config = dict(
    n_kv_head=2,
    d_mlp=320,
    norm_place='pre',
    tie_embeddings=True,
    init_std_qkv=0.0573,
    init_std_o=0.0101,
    train_tokens=184500000,
)
Each number is 128 + 24 x the weight over the matrix's rms, rounded and kept within 0 to 255. Layers, rows and columns count from 0. Numbers have three digits each.

# layer 9 MLP up, 320x128, rms 0.168, rows 43-79, columns 0-127
137124145155096120106107105152155170165179103085131137096127180067140152091095144120175107079165125112142105122118128143131117137151112136134128096098132134114130144122120153128159120131122133113119103112152134143156108138141144089155127097167135139129132157144138120115083121134095138135136125130105133077127094129114135135112170162128148107121147104113137087104124139162109124178158
110096162134149088100146128091112175162135136134117155117155161104125147155141132119140141148105149112100171093181141092117139134101125133114127116157106122113104103158137153138160116117127114097131142117169117068097127103101180122072098166164142091112090092129165125138133126097120130085116152112108128125101146151147177164145120095132124113077099157114131125154143121105094124104124
180128127146133108115141120122100108146138120137119116095152174177094149111094103128165130143123095181107146124145122122119174124098133138174123143139128133114160116134111115152117136128118111154123153101114096169116156110155118123091132134102148122126093149102172106112100119147086160147168133121166176099121143130106134127125106147116162095125138114201159081134086113150074130152143
134134156100116113176124072149162141152096101097087105081129095150126131133078108180121081111117138161086103135111138100137141189102136114141158161187117122103132116107165189146126119169132099149083152115101101152090149169150115135137161143103144150094149159187124090121114185140141148119118126133110109101084121140159107160097103075149096134122141144154113092085125145118122120134154
129123107129142158149157070133171116091154093158101122151114118143141136139116163151107117084145145109153114146128177140103155125142141120116121102100133107160152118164130162117085150120120083114122111132119150090163155146124112168117114168110099121115099125130145119072055158110155179130163122181118128083134161129157109161132095152144133165135151095142131145132123138121132116150148
165143121142167166136138161067105130123111129118091087102088132147137123139157130141153092123094114184154104124131124098146109155133138136120101112109117109165132164129172118171127108135131110132087133118169118138113119137150107167157145129103086104151080145140118141125122143152142094120137189131158104144134076125136133156177062092116135115127136149128075122084120127126168112137073
124147145120144099138123112089128086155092133093129205144195135086119127123173125141078097097128119157118144150141154156141119115088175140124160128136113150105105099096133132133132107109162097117111127132129149077098147086131141145164064168178160127126071125096139129108150097108126147095116135160107139110155124128124097132090147120121182104132144088161087101121140112096146118131099
115092181141100134147140107151159119157130123172116158112146095139158111145096124109121143121192136187104158155122139094108161162132119125125132128110099146144111119126129131139112118113135130166191175130107126136147111138143130128112074121134135145144117118130142069135155128165136146131082117106139111134134156137093117111098146161119158078101113132129141134159066130108148131077137
116104126132108170130169156133119101112104162147147101156132128151155163157124112127109184150088161138075143170107098117125125151119136123119102126105163138101110099120149116151112116129158149119135089166128166132121170144137121161142109126127136124165079095120176119112118142116154114145132134145169143135124109110101129109124115167105112162144170121124107131113092160125135144096164
136143076144110156180108122143114148170137146065126158131088122125101137159129121123129100085179100137123095110090105175088125118156090148112135110093087118133124101126142136119076136154073122122163150159103152105120108136110157113137119113154111076145170165110127071133122105153132120094092124131165152139110164135161119130153082160133105119130122152113164154154139160103155128103093
110156143141138105143125133109141118132114205131182076105151107109109088119117113142181132122136147104107137158141162137161156155126096139126159112166108166127108156116114128083114103178186118117113120098126132150165148098147148127101126133164153134135113078136115157113107159144145072098141136134097119138106157139150113131163165074144138170109096173133076099131126069141122113107129
133120121168085129123124123131126128128150142105161122082123115137146143128167122128103131140090116143130107112119149135134146110115138144128178156116130132125126093113119157127148124163121128101153142145106165144145106059150141099170130109136118130123149140122129167103131103118103065181117127130137086105134126158140113104069149129131135150129154073149121110114115106180150144172130
102075094134118152118135117159102109142142133159117087115138105109118111127136121161142143155095129114101150101139117129122125141130125115172148130132124162117131170111116112143140134101117163117165139120137149093114099154138101135102136132126140119134075137159123122130111136140103184134113139162123129175110144133066106103179100089065132155166087095144182171119146126117111134113120
146104143125124110137161122122109168091123114090100159140088153104111117168128082137136084122096129165142119150153125081088108079147143113086158133114128122105109132182183103056127135132122106096151140139111122139095138090136167129150168125115135116134162124131147109102151085116092146144142147124126084117128185161139102111107131140129125152129173162155128146088140107091143160135103
141114103127136123096159125120127122057108118119157104105139115160068134139121119104064121135157118110125115143120095095137129086128118142073097136179156089140126180161158100128140143096151137148128130122149129142131137106157162074104146098153138165108100098167101099070088136148124075199106123131151094099143119131150135110154102132141160113108141125137158147121121160139117109104136
086081090124143133158100152150135142106124138153143106155158080121126117131142143126126095066112093158147130136124159107129132147152121128143115088121120105168100126075126124146088125143086116081124100190141104143135125135180146099144132106143174132163148123121096124100152175140137099169137170102108140092129153127162141136140160100144148125134143147122106149148134174100138143107150
131100136150162124102119114129133110149115081118142182122151136115127140114118112128136156173133101115115123132088110054099176138139131115102133126124131133144114124147080161169130139102142120150122109110159148147127116136157156151084109093119093124182105140128104164149118109109128120113122094137107166124120130119115091129100124109130119152144151119085164118104140158146122135158151
095122138124136160189134157135099141174127141120157112138152137105104150142120154096076133116138117169121092130076139127115142187155131143149074095132113135072118092110091102088144139060149159119160118096157153142141135142117163113104096146127101121124124149070110159124103159129144142149111127163151144104097126137131110101117083145109127150098128147149147129141144138144113125112105
139135102121128125125134138143124093141155114132116119114142110113134149157153156151127120115180131133133156105120099131153072123100096108144137150145137118122145156087167148127141109113126102175186155086133112118093129105156106151146158097147100172135096125158128118156153105126121123085116097116113130121138153150128152087142131109110127090181080138108145140122150147150175139150150
182121129132131132150079153122115129097152112139141137116118127118108156091120116127126098110112121135097156111126143135138138116139117140117148121096158142137124127160138119130146134117117096122136157102156130172136151115108139141112141117104145137140088136147127140165174080139112162115108159135164149125110167107118122047164118127104118134127134131116125135156142108133131143128139
141119123141093150118131129119095110126138101086157111115142158116110128110121106147160142124141185129131132121072133133113162100123161136136140133121110154112146140160130126150156117124082141114114151144149108154116110130131123157142092131098099161086167196133097091110062118131154094101114152166147090172133109125141118117140112164154101148147077095147105144118133096144116085088110
144106101126111174148146113159114202130158170124137105122176073103147102145107121138140133106121125110105061152113107163180144135091153146118102118119157108116104124112154119154118127142159120159133123152148087169127160108152098106152105119125152111087184150145088112167141151117169120155098115151144095153142117150137148140116114153138134140155167137102137149140127096147107135152103
097180123115118115149124117095140126104139095079128119121141134154143140106109103141104100128141141133168126124109159105164113121127144145113125113101147124120164073158120128100087183150111102123151146174110111107148123163161154114153171176138145160146115106138148123078090106141140113129117148119110134131188106132120121153125080142147133100126100098135090111107137179128081100068127
100094158136129135112127124193135083112119132163097144150126114184107146108130115143148149117098073153118071137080127140120125137096099137113133134135168161152137077129110121117125116142120130155094113109129132079113128096131097120131157151158108150237121156127185163148115127145134112088135103088132116122133137097134111104147141115101136143120095096139157103094167124169116092099112
115142131120149098137105117140144124115125110104106139091150133127140144149119100128117157128114103134135131063125114137131149175124157154112077168141171092115121136149114109152100110106127150091091108168129130140181152131100102104164119080103101136129131188167159123136117151130121124134132115153109105114112104104117118103103106156134140155131137128106121170112117126143107137153170
137151143129108094113122096103119102127139124151132150140161091139139120108137178139123123142138075127116146106139166155148128097119147121096178113108098173110116105140102151088137160158142122134122094146103136123103139111085158131089115098140113127165101138127125167067136158126157116105170156124075181115153122116122125126150131161151098143120117093143123127146142106183089131096168
112104113131092117157121114177129123088110085150122141119177128066098122129146111137105112111113163162139171088141126103147108126137112164099143102199131146131148068132126154138124101086128111110144117147126066124124126085105171107166123143131116133075136156174112173130146150075186123139121138102108117138080148127153146139129133123098132154135132117155090137096139125145093109130097
128103104142111099180120111153136194117107162126161130127148114127135142094121054167110164098148101129123113137143088105118127127125120113142131086117172144092156125127139112119124118155119131113119121162166113117136107102105144101061103099094102098073116109113148061097127124164129110106154140102109117063124100130141133098131119102143180145076108138119117093109141083114155107116145
157111136141142118099136129066076173106129127121144131151137130137105115128140122110132111152108147132159127109132127098118099144051105133126103127105128147097126140141129140152140156104118120123124132164128122139139085130035202112123110145124148127119144093161144139145161114123152149100194153121077098102115144114089150146175119110145140141131129139118121121139127152104120152150119
120192128075175139100110111129134135124093102107124149139105135148116129130144129098102091173138107143144136135146142156151158125139149108181156160136122144092172103095148106116096121118169151101134127144170145109125137138104123140098136128116106142108115115131106116128150133130163108145105144120144182107139179109149125115139148183103144112118145122131130120129165101141099148138138
161072132156113156102107119161081153140139139113118097160162116106148140125112151159108152166126145158130112139102140140145103158098121140123099087157174145127113121119127136129106120124173148134126111092138136104138114168117127118136126119101111093090089140130144135106093123109151125174139104145154139140099138132107125138137113125154096115123127129131097117161124115085117089126140
164112139124127146183109127162153137109139105136132104134105163094099078169160148124143160147152142127137146155162106140116154130164094163114117127146131121136090130142138125096128092106115168127120162155108076138115071119094114092127140117186138153121132074095128129123131166120108144149130119115124172149122096120088159113135117110107088125130142129128117111097133100134130165139118
120127102090115176087163145137098128104140144128129126170131111155125132110127170088110153149126126135136094143175121127106160151089121108091089090123167156086148165106100139175134162113146074125097142155146143153146052146106168081151149163164202133069102108085113135146127122158123126117143147159125152179117122115089158136125109144119125163108152132127093148153152137105107178131109
108121171075143152158141183142157134081146126103157109107116140093108147088095114123111143135143138142060111102147158102096127093104071120122112114101142115119140172136154115107160122123129140164131073116137120135147130110123116149140127139158144142152145132156165118117127081119162148100082131169133137107075086117076119128125134123086039138133129157158117110128122142126107144116135
139094123093163099128115144141116133165096126136136105117105100111125097149145131171115101100112137121123176149122097133130127143152113127185109112156133136118108121100124116121096102126119106106085148099156109141129174119144098089116115134099081094119142172125122130140172140143142171107148125101101147139138120107065097101116106121118107131097151113096122127082116107110096081104167
138158143151182189088140147082101145168134083115122124114147123136094159094120150136135063110129131087124131149089143069184151122162179154154101095127142185092092137115162100092132077157133115109139136132151138139092124115095118144137143110134124155109108105163120113144140094120111134130154134071120152097099152191157127162141114124129148124121120144171138161143090160120110112142152
122121119100084088131116093112120130131107136133123145170129155124158123119132107136081143105124112108096138129085113116139103141124107131117112123111141130147144096121131131139094124156102114134046172115112127148147109107145145190110129089105130187117148116157112122188173118169151114130108114170154155204145147122122123109164136127134141139098145126125166165094146151189123137146131
# layer 9 MLP down (transposed), 320x128, rms 0.154, rows 43-78, columns 0-127
146100138112159109147152136153150163124114149143152137130100114090135103160108100110096107174101128113093151111128132158118133130136144144154142115160114140138103119113144160101134163107187140120133119130112083111122136179152123135113090147134149096106151131173101134155160103105132164144116143146098132136169135149107132108171117126155144145125161136119118090122129151058152100126145
127119130132174122113135145075121108101108147111131111084116115071114080135142108107106136124114146147096105149088156128120134142133098098159141147133118108088133151151101138148117150117138117104095118141133138123151110131150115154113102163104121127096135166097167143113122127100109106125098120126144171134169141109135145109160164151105112142084111100156109112151126105099109125141087
128117138133099205124104092148082112127110110092106146122078147151123138124165127126125130114124159130083153101072158147126152082149131139156124179095125163149085131113155177124104144100092121117098130130075127135139117143124131137144115130168127150152148135151133094145146116136105114146110119150136110129107067164114107097131185138137091117108104157122131156110111147127107153131143
109159125132127159146104128155106162099170165139121151128170116167098137144128130144120161085104178113081142064072133131150132136125100132163097114153150093117116156144168164152067086149089166167049177105138080145116136131176145152160148146153173124143102174124136165135139133116171124147139109127187179167142136154149110151101131071130132136156140108096110152168093157149108098159121
170125150146169180136141089145129140130138102125106094145122139096091139109122128148166111134087119140066129085117113100147112099132127116116153151110100139129120101114170154139161129109114153113126109115135108137091120139146090187140143139110105115147129111149112067127118128139110098107142118151125108107151069158126072106116144163139085114129161047103109135139132147132145168146112
143144103140189144134129077115117150118132149150119086106129172131105132149097114117142136106130072173097130175107152159147153117118135081127107118121151155130148141145058107138099091128163147112138155104151082106129116142081123096180131130143095130127128170138139105145131163155147090138119105126161151106163127164134120130149121199104141123154106155132139143094098120124144200146106
143146136151106128160128133142115132198099112124129081112127146152112140161159126126136105100173122144098135119140116113123104148084165127118163099115145109112103096091143085137112080096111136132118119092108169132155131141128089163124109144128113158164128141111107191138099137107180164073107078138077124144101118106110106196139167138123166148109131100134123143099191127137150149099116
123117143152128117168112127094113106132154133142105110110123157132167107140153121153137109102115140097108122120114097129177147100143132136120119176116116133141140119119095099078088150111121104138149120112110133149065091149166143165141135167112121148164148153112169129159105134093138084122128176142151140146135169112146102131100163155145130122108101152120099171145122110125163138109157
125092115134164093152152127153185105138108124132130097133163121107158130143123116158113120097140154154132095157115133134099109190148141132177105098081119150117128117120127098153128187118109160152122118148155133113169124155111149141135108138113121092126097129113143114100122154094134123140121174131156165147181113140110114113121158155157125161119124097167167124077139126127131120140107
118130138158131192120125138146128138124192146160131129147161110110116105124153157127117095124204129120140107140102102106123130111129128115086105094126118143116082133176173169117077111107131142102134108119110122133136088143142129088115147109135106172167149111138092098159097120148163089104123159079100097147122128181139102127165105117142112113183159096072149098114148139157106094129130
132131112146128084113176175118179128109146154146171136132098100130139127173119090149132161068132157132165157135145174139142131183106111133129107115123105135107150173111137077138128131169108124121096105097086148117094140120134103135103191144166115094160144128123109134125136127094092079107109132091160118131088113147130137134178114123138144140105152141097102098146143116100084124074159
113109139139136117127143111110158088118106114176135152119114132120079163118093151158164108136114153083109168177137145112152154146114113155109082147151152131150115123147154133123092157123154156166139142126134121114111103188071126163141122111087142168102123127146149116140118155090147141140144131135134148189138143138152116140096110117145111131117108156149134133155087123151108104097145
136103117110163128131153147085130131136130141121114137127129085144140128128172133155131163104107127052137149112146137146158178129127107115073103102120151149161108141117147110112115072105104161118153099135125121102119111051110167103139113131112113123111093104113134110122150136079107115155128153117180103128138122146145165126116072102147128124105149121150109107086072140111143141112132
120139127136148081120153137117097118145119143128143126160140099139112119188077121157179102085149117139141066133106138116116141169125164116124127095116135125111135137138116147133119132164142167078146101151100130159157133133173091181157081167129133112118090106150136147134137163122125155089110131113127130185149116118115110119127145119101130137127154126119123133079201097137164139114150
099141146117103143151114125157146125124153136094146143192148144149169101151085101122099144134108119113072176093133167084142163104131105147136144081151124118147132128094154140154125139148149087183118136157087161127148093115166136127072115121126128140134150102160171065137109114130148145126112140126128153099096110152103149102073133065140153110124147129128115138122139154140153101127138
121123133137143124098126143108151178134166105136104120124145166122099122126103125169113085119119150128093139112127141106157089159086111151111119131121158115127175157133116130167107149137088116150135195098112159117151126150118107116113151147154137133132120134139134151097116186096092147108085086137142166144115089105106088139110150177137102124088075157116107115093119096131128147146156
117159132143143100139129088118142128118137116105107140125162164087120131092100109150123111082120120117118125085149114094120099121153128132106138134147108183124137070154134123126138088121165118146122110095115142132136133137112119118147140110142113145080115098081121154134127141108148107147096101104120124119128089152114132122159141146091142117105114092080144107149165200095149148142125
137124113145120102124132117128111090114116152174122101124127090103114121123136173147117122150129140117102133105129139138111114135126158053114129147099159148180132113139123104104122135126137170135073138111092089152137124159150126131112132130111129171117111122154150123139113167099137108074106106153119085129086139161158141156143140107127119115164118113168118089151145101105137127097166
121123117138107112204126146115126172132088135111138114077132121157116111124127124122150125092160138147101139079122127124146127107135113153154166174111141165102124123131143099131125060147146128141112139151115148143130118107146131105136101160130151170156143117184162105119168141114127178106131113135097120137132124149173137077094079106166155125129130116091125128148101115119155130123150
096112109119126137123152141115132182115135142109117106162142155128114130143091125118124104114134125127135105166115139120123118137121159128128118163133087079138097151096128123124114134162118126105110133150092105078131162139099175160128119131158134141122142118155152156124115163147136127182132142109078105150129138123112139122124111128141088161130143133135088148098091115148133152133136
150131162062145148165105157119157143114111135162125118165102162129108151132130149149092102074149145127169119083119110102122136138127083162131097126118148062144144120134120156121125105125155147159109122138104162124099146103155071109107164097125154126125110115102121138115151132129141112119133128147141175167126132141158121108136117158144138080108156096138107136071106139135142099142150
088096097104114120148166196161103124115109161142121105141112118059132106120122145146151134149147134171148092123069129147133120117127162133139133118177099138113108112190111113149126107123115144093155120092126089129125140107116133144149110131154151139127181108150112164123146134112136145138116108109124139127135119141167131138116076095094085151114149181186146118142124136118142107130121
137142106133112108130140115103123152123082095100139174151129129051165129103133103125145136133183133113115140123153145094131150112138143121146129184114139093136149123130108134138137118197155053127102132177130185127116161137145112134109156133074143151143169148119150123134116119133119134099091140143131123145144112113154142118089134133127148126106134152114122118149140126184118115113106
153136138141131106126130115172165138186114127125137153156129109176127103135129136117124137133084101133126097097159097146143149131134112143091104133125107110159120139083131110083119097124109102151098116119156121126130117141122145158157133169056119118141106170104117124116147116129137106103116123101075099121098110115165109122142157114123137153150096103133140127117119145163109180108082
123148136114146116137134095107112103121126125131148151113124126111120135129143146124118122132104110165111132148151117103151139133114109158109131109118073172168121146093139141105133076133154126098171126067136127120114142127096137175122136132106134127149130098177123112159141087145114136090138130117149161159118167159108121134171118131090143128108141136130112127142133130159113145104141
155161165123098097145097127135117154141103103115112052140147147120126087151146139126144105145097107113109179132115152148102122121119106135130118125143122143129086139099116118154106157101194157108127136082112169127116114157138105131123131144071169149161084139109152074128170114083121112119097099110145142093109092102147145094136169096164147130136123148112153117134165079143133137107114
122094120095161112068103142091088125089148118130158118114142127097126136147143133137148140126112119099102145092087123101120186087105123128170132131134105148112178093148147158116075136123126187141142105124109167160124120096159129096185140137153132123148165112136147140125123131103093133150168124123142115124140131132166110154097100099111140102124159154160129203128116161120125122092176
139133079136155112097132126154114146102130132155134112130094113103120126088111130102080118102123127156107144128118170081103124133102140105101134145153133134133121119126079171107143119165188099086160093136184094166123122123078099108075144135101123167153095084125149122153124173096109128129152163159165137108127155120128171120094078155157135155118150132129127141123133146135136104107109
150147107154124151143125141136128122138105147149082110136104142142160145163117115157124134106131106172076133135184106166141121098132102161102158102170139128128106092113104158159091123115172099142128149177101135140118153150082158137160176128123134125137151139128167115135127122112107111183155150130140106136058126181116127122097137137136153126103130090119145137135140135138121144088107
135133130113133130167154080144167145163133135112158120088115142152144163109146105157081109102136134110139179128129145133138132112131101114142125100151111114119117146087102106092179098155122131129129125112118139123145137134121133121117096136130148135169126167142115139123147119155151102130109109167183139159152095182127108151136136124142159127140093128133137091121146122082190116142118
139133116130147174106100127131107124125137117140150150125146174146119151071123142126131123140095166139115128158122134120109163141089137132109127145120160141113103158146124119143114158106108131162109058110142132149138167141121105187098115055096147165148146107115141118170118147141080097108110154144127112116121150125157108163120114115168138103123120131166132140107110153121089093157160
140092144158123139163126155108121111136140123120157130117153142096129102117160149129169178127101138130126136116150078119136097118155077153113154143127134167139099130128118141109104116112165119123185084106117136138148113156147155143184141116075094126142085125103112108117153109101079101123132090122119196137157156137125148133163119163155158132105139143102113120132125125098114123142109
077114119116110141137145152125119150114197102106141161125156120140144181150072161129149075174128130118147133114100110122096158105130117136126148120133155146143120146089130142136119134146061144151126144079154136128146117090132095106123116129180141117124093113130124172119122123144122173155146143122073108128071141139136140111101160055123076137147109136104076096175098106167128136149156
137190094134127086185129133184165130093127153181148108128169181096124131084100119119134107109102141129120123096126157098131146123139169144097108109098164179157113144140122102107092117097107143155102170135126150126144110152156135100139147156167143127164097181112107162141155109124091103098116135108143148109125159094076135136171101139103085126140140147116149124120167158136116157162133
128118138122090105104158124153151172096126122109141124188106154132141136130116111135134094128121150132161174160182141119186116138149127165112097144164089121072175131111118156119100128121130103128133114119108165142134117132122153129118109090128128139120177145163089100110163118180104115132115162132113133092121120120105091141096134179126123136137148110099119118109119114137153168140143
127101119153140091136114121130141122081140141147126112159113149133126138184142135121140117187162118142128123134107163127149139182108169136159118126127154128110119114115074085133165131109159136199159111137144120114156168138139159124111119134160135101137118136221113134160091148118154152171121107150100113092157143176132129072125130157119112139126054141091064142111092120149165133132136
# layer 9 MLP gate, 320x128, rms 0.163, rows 44-79, columns 0-127
139107170171151140116120136118130108092113135141120137077126120108173128159137137100157118071174130127138149123113101165115162124148108113133108142093108119125137143083129101103117150122109146123106166129133128166108113178138091151114121108145149178121170131102082098105112119148131093136106101153136149124101128122106135155139165130126095098097126075149101115172109176106134150131128
159124159090126121139144117116121151123108141165129091092154126116139136095141169173103107169129147165153131153164124123145143112116109080134157107105145142141138161143102087115113133161141147086108087104120144137146089131140123142112133121118124138107127161126131164109098157166126134173127135088097161143138168137151134123125109110104128131125078101110077121075119147121134115148123
124131138143122140143110085085113114083157097137142156083184142147153180114113145183133074119124129125093113118126135100158104175137180140114157072150145141134158181126090171117125116139167122119116136148097132122118157107111157120185079175099130121155120087078119145098162117158096085108124123132155104172145142118093154145132101105132116112111128180097086130102131129107077137136147
092116160155113146120145116134095108125135115154130147174141150096117107118141163092108128127140158149141167122128139099086170162157145153147139135129099139064099123091128124107124098085159170081142135101145135138114089146129084168202104122060143119148089083131146140155177123126128153173106143113141165136107123075094092124172115132125131147134122145100157093150122137111113106102096
090147123169104136145141165093133152182192114141116175120131114086167144076094131171127145162107209070152157129107120144101135144097144103115124129125131114115083131144146127094140156157154103111102097139119177207126142127178129115103141124106117158133151139164080095116129107134116154154131110128098144102168109118126115103158147086137115124105093131126139088179131126107129096111089
091131107112137113137124173117131112154093139109136130199157133111140083104133150108102149105110116131127130142087159143134105157113138124168158156126132113106132065139152112115142129100160124069182107139097083112138073091109178102116114133142110146144151098115152109086137137113135082144111145138146131127122115149134123122149155110107145128110122095148138122137146141128095142180130
069119142109157140138191147158132130124111123114128159120136147156116138125096134189080137111123120124154147120098111108156134119094182108161097169121138119110142062115159143132124158127148116112140127163098159138104148133133103099113143137123112091106121127125150081126152111091113149108162127131171121128172141134144100143127129104122137137091134126154153115131134113138097163131132
104154157118127158100093123103125081161150164148098152120175151115117108092159146099146118120128114145134121095102161092124124153154139116145103167095119134160115115132120112124077118170140108116139158137115133128104145149126127147155078139157103111143128149076121176114113112132148119097150116082098165120136123112126096164130110124110132112132154161137166120081093194118121143126131
144117178098171105120124141148142159159111121146140169124114116113135122162100146156136103126125139128121130131136134134117126095159114136110065095105129122157074154138175112138130128146150119121214100184128136093105101149100149114072127132157131156108137084144174135146111096120117093113124079100125083127184168134114137087145185120148134158151124141116124124130155105099106108125153
145113138142154164153170123145137150098119135158115167109137115119160148113142121139120138096116127105103103092102134140103149191150101100157194123103122110114139142163189170110130118137155119119144140115135135140118100187136145095117169146113116090123146193131214091142139160138121115162138110123119098145127115112136105139147119109129121126100137124085140147104140120132082146122119
153185101092125128092141138125129157148194074126151154095138101104146138117179124143116121120135138131103175100093172158101110110136105151181096116119109118125162134110095137114109116116113159136128145098158103120151137088103143145124168120150145140145132133128098159160117114116144158117137112153076122131132124157146127081111134103156103132109151151115163130164163097093109092108150
098070112130159131123108148130145146106145146163117143149120141105128129072164139111107158107132104147117117123130089142134103125075135140082103155110136165111143141161137109112069154115127150085141108163143107168167153154111117144112137113167131136117118130159099127129126129161061109102107116134133101165137141110104121138117078147104151166149108163131175153152136119120145154092126
081095111142117118160140124101112152117165106111141186156114150135126116090127124132111142152134105095104146137155116126121101117101106120124088125088147102149137150136129111137133095127146135163084124165111121103093097083123142081089132120127120130114135144157155103128098129086126115137139139092129084151163112148195128093108142105143092144102109117114116151180106115085132107136159
162133150086118113121157109091133131141118121130139104109162144101144139161126129138100116160109144137121115115082107095138139112199129087142108115115115115148150155173110102150119155132108159149147107159160127148140149065174080148113129122118128164130178159112093132118153152152174142157114094183143121139148116111173129129116114112140128109118158179144149135147150096134145140143147
147119126111161109088139119130111114142164083137164154186149100107072128121139130108093144108152136138104148120109118117118127109145149141142104126199135117132151102101122115143145107117116213098154122154133125109109116142093134120090126109123148130079132152099128111095161148119133098135101122164120140093159126178131083144125170125129173128144140127144128130085178147110092143128121
136145153144145097149093070111111136091124121134120138120154155103094119106118136140092115074112136095106133150137091117129129123116105148101120128138112116126101118141085141127167146097137139125119148114121162155126145109089144114151126128180143143132176124131128150104076129150137161160140132100115153131166130120136133129149128089129082102136097129145093103106131167133175140164123
166103153122144109109109135101125111125120116130135096150163120112106130122119144150105146117131120158113181158169160115129103113131093149162131145137110103087070148147119130107133146170151105151166060134060127121141126165168130108134132137195194144122103167102151141115128109096081147132143156167120115077144130122129133138124091132155119129128131149128155158133158128113131149130149
143145145094125120109093173112120116108157120168154105106131123127118139142136141146120166073125104135157108155115178149111131112171140109160139158130113112153158148141143126104139157138168129120138143135116106095133098106117108145117102143157146091140152153088101098108176120150127096130139111162147167110111174110118168124123160196120106143137131147129135133101073115075121151147152
148125105172108160117140140117092113132094118087157105106131146125120096111099098098138125155119142139165138129141130147135144123141110176127157143145184122074083180158136158102119141141105141099148107137119149146130145129117101112135145132133135070114103160142136105119107122151100171144111137110130112130131150151159150126157169120132122112139122099114135126100117111096132112136106
128111136114127134119155133142089121127124143095114109156109131155116172126108125132122109109115129163096112130110116124131144116106171114136090125100151077159088110147147138142138115138120153080173120102171108105133148072140104119159108137128126134135145133124187093149173071140113153145141090093158130141167085087128074120141150148117144181128119135136167144166142151136134119123126
108117155139161117095117144114155130149135138160119142142109147106176148133152132130119095122126098123131146136134137159129146151071100079177140133119126172117119114152114070136148116131149154143121108133133148134098171135145135193143134138130093098098103134064123187168154122141103105159129120155114176109121112090147098158143151117175168088142077140148136107105128127109132136114167
077062138158113125116115141145099127142112121152107139137147142114105110125125159145080124125173127108127124110102103172108171142107120105095125093133124142106105147154085116153115161128121130147149118114158155088073127138112122121118157116126148085136117079116163149131123113117174127098096137161080104168156107160136152091152147102130106157111100103134129154115110079117117111141142
139128097126157137134109106124181118134134112143101155138135102158148121130180143144140181117170083122129111143083117122125136110101132144144095105113094126168124116104098092107112156115138126107172099111108107112116138162126089099121172134103136125138130144103119123136155105144121155112120128115147137131123082080140110096127102115134159157169057121137143103135171112151098143117085
141139106134132119099111119146108152087150099141148113154106111152155107106115129142132119124125161147140120069101124144131139090165123091116101150113115082163151135130065105101126132159131101145152129137189130162126108142127116151103120145146123097127153066141172118118120183111154135120188106101119157117096123155101142119119128116143115122129123113102122116141105143083126120129108
112110141144126137179064100092139164144187099093118081151109149120147088140124137122141108115122146095144167132166119143110147158107129107144071119121147087110121100102137128123114106128183103151134146109143149143139144172130120121164158107097140130070116142133118123133112131125086130132121124096166158108128102142124132120118081164163139154118076137161125139091121091132131165105092
108109116135156095126147187137083101098116145116105159080156166102132147121125154118124144125153105157147093121123152128120130145141151112110152141157115102115128146111123085139087153197140116123121127180079075134132137136123113144135094123130114159144169161108113109121138126125181136108102075158179169179096096123085158134170087167138151132123116128138152106154139092133096095126144
124163102177133144138082108141147131132090110101125123192118130135127114134136101108097149108145123128095094131153144179110153138082111120126084093123143128128163124101116097087162132144119154134152118120138093160153135090127113107112126115135159101167103130115124100140107104146117136138121091137153123161180112131110108121138129127126184123157113130103143126120133155138104113137121
133115130117063121093130156131174128137122101099125123128133146102097150114158135143158159175141180160117146095075142124082100182153148113129140112115133119149136103139157112120153131105137131130143146070132095112121130117157153118109143091148125118113125111145110157135140135132101152135128088143127137141193154103080143138108146108112117127119123124100141171116123145153102128105083
107131152123151094128143134125163166139148084123169155123127098113108107143120171138100120104087143105111170122113153127113117147174144157144135143115127120113143118207131115109104153107127145152144162161125152111087126153076098127134126120078131122135105099133137120116123156131126117097125126153104121150121152101171107148120112143161121117114124131160111152102144086109129126127127
133129115169098135125125094169145112132139109140116126096121139122124118123117133137130100101121106102109137118152119140123176120103128097081103127156125131162141102153100176203122121125063168102119122135103124123104110138167115092096152141111101133159110102151131142153121110107091159136179076106130102136115132108090162095101124124134166116106079156144118118132151140105113101119147
147136115151109127106110137142116113106139124108104101121108141149137137125115129186126097108123122122129120133122097086152130180106146116110161172125167157134127121109110145118119135146106124134152126103131085126161149171123150113163134136125110158127134105154089124148133092119143154094163140107152161085124104124122155124145077158117139141089098147179131119148146155092096110156136
155066129152123162143122110104142151164099099114118108170092121087160153119107112185159101093152110147108132157113152148150086157137172160129090127079121139067097116107133192146148144100140131123164155136100137096105128182128134147126127119123110126116111109134162144184161149112182104161086191172122137143155111164123148155160157171145145087165126114112170129154096127136155122130116
148135090110102102140144185101123193110123115106131150116132159127106102166134097119129083130101151118113125120105103168058131125123108165120131074122127142152133143153125127145098148168150166087142169155157124157106144139117140097151096127133144104143120124121142164123102100151092083123134155127132130144169101120170105112123125220139109128119142150101119104130125127081110115117099
146133110127130104128120091125172154147083135108101134111117149138127132114160076109106112149161121127137125160128125139190095163174119134142083169125143168118102133108125131119129155140160087133115142108136131101074150141127165106151063127168109124132155133123146098128126112108098123116124085074189101135152108133145111137148146140162136144109110123144149174129156059141170137155141
132174134109182174120113109121141091088162151165144104133147114099112136131090157130121143082107162129131136148102189106132158138156129093172120129119141087102110134122143151132153122154154164141174134136200135121104127137136111138112155142136126133137129136118122108200163129119133082127118105120146162153106175166100115153083138089104092143134115143172117096121177131090116068086140
161106129158088160173105096097163142126143101158102156100116110124194128151140141127121091114167147138106127100129146093138076165083142140131088129145173104137125155121191173103131111139124084069148110128106117122128120086123137089111135150097135111163147123126106103130119167125136124143145158116131123143133075121073125118145135125107093117146116114102099100074109166128086128145100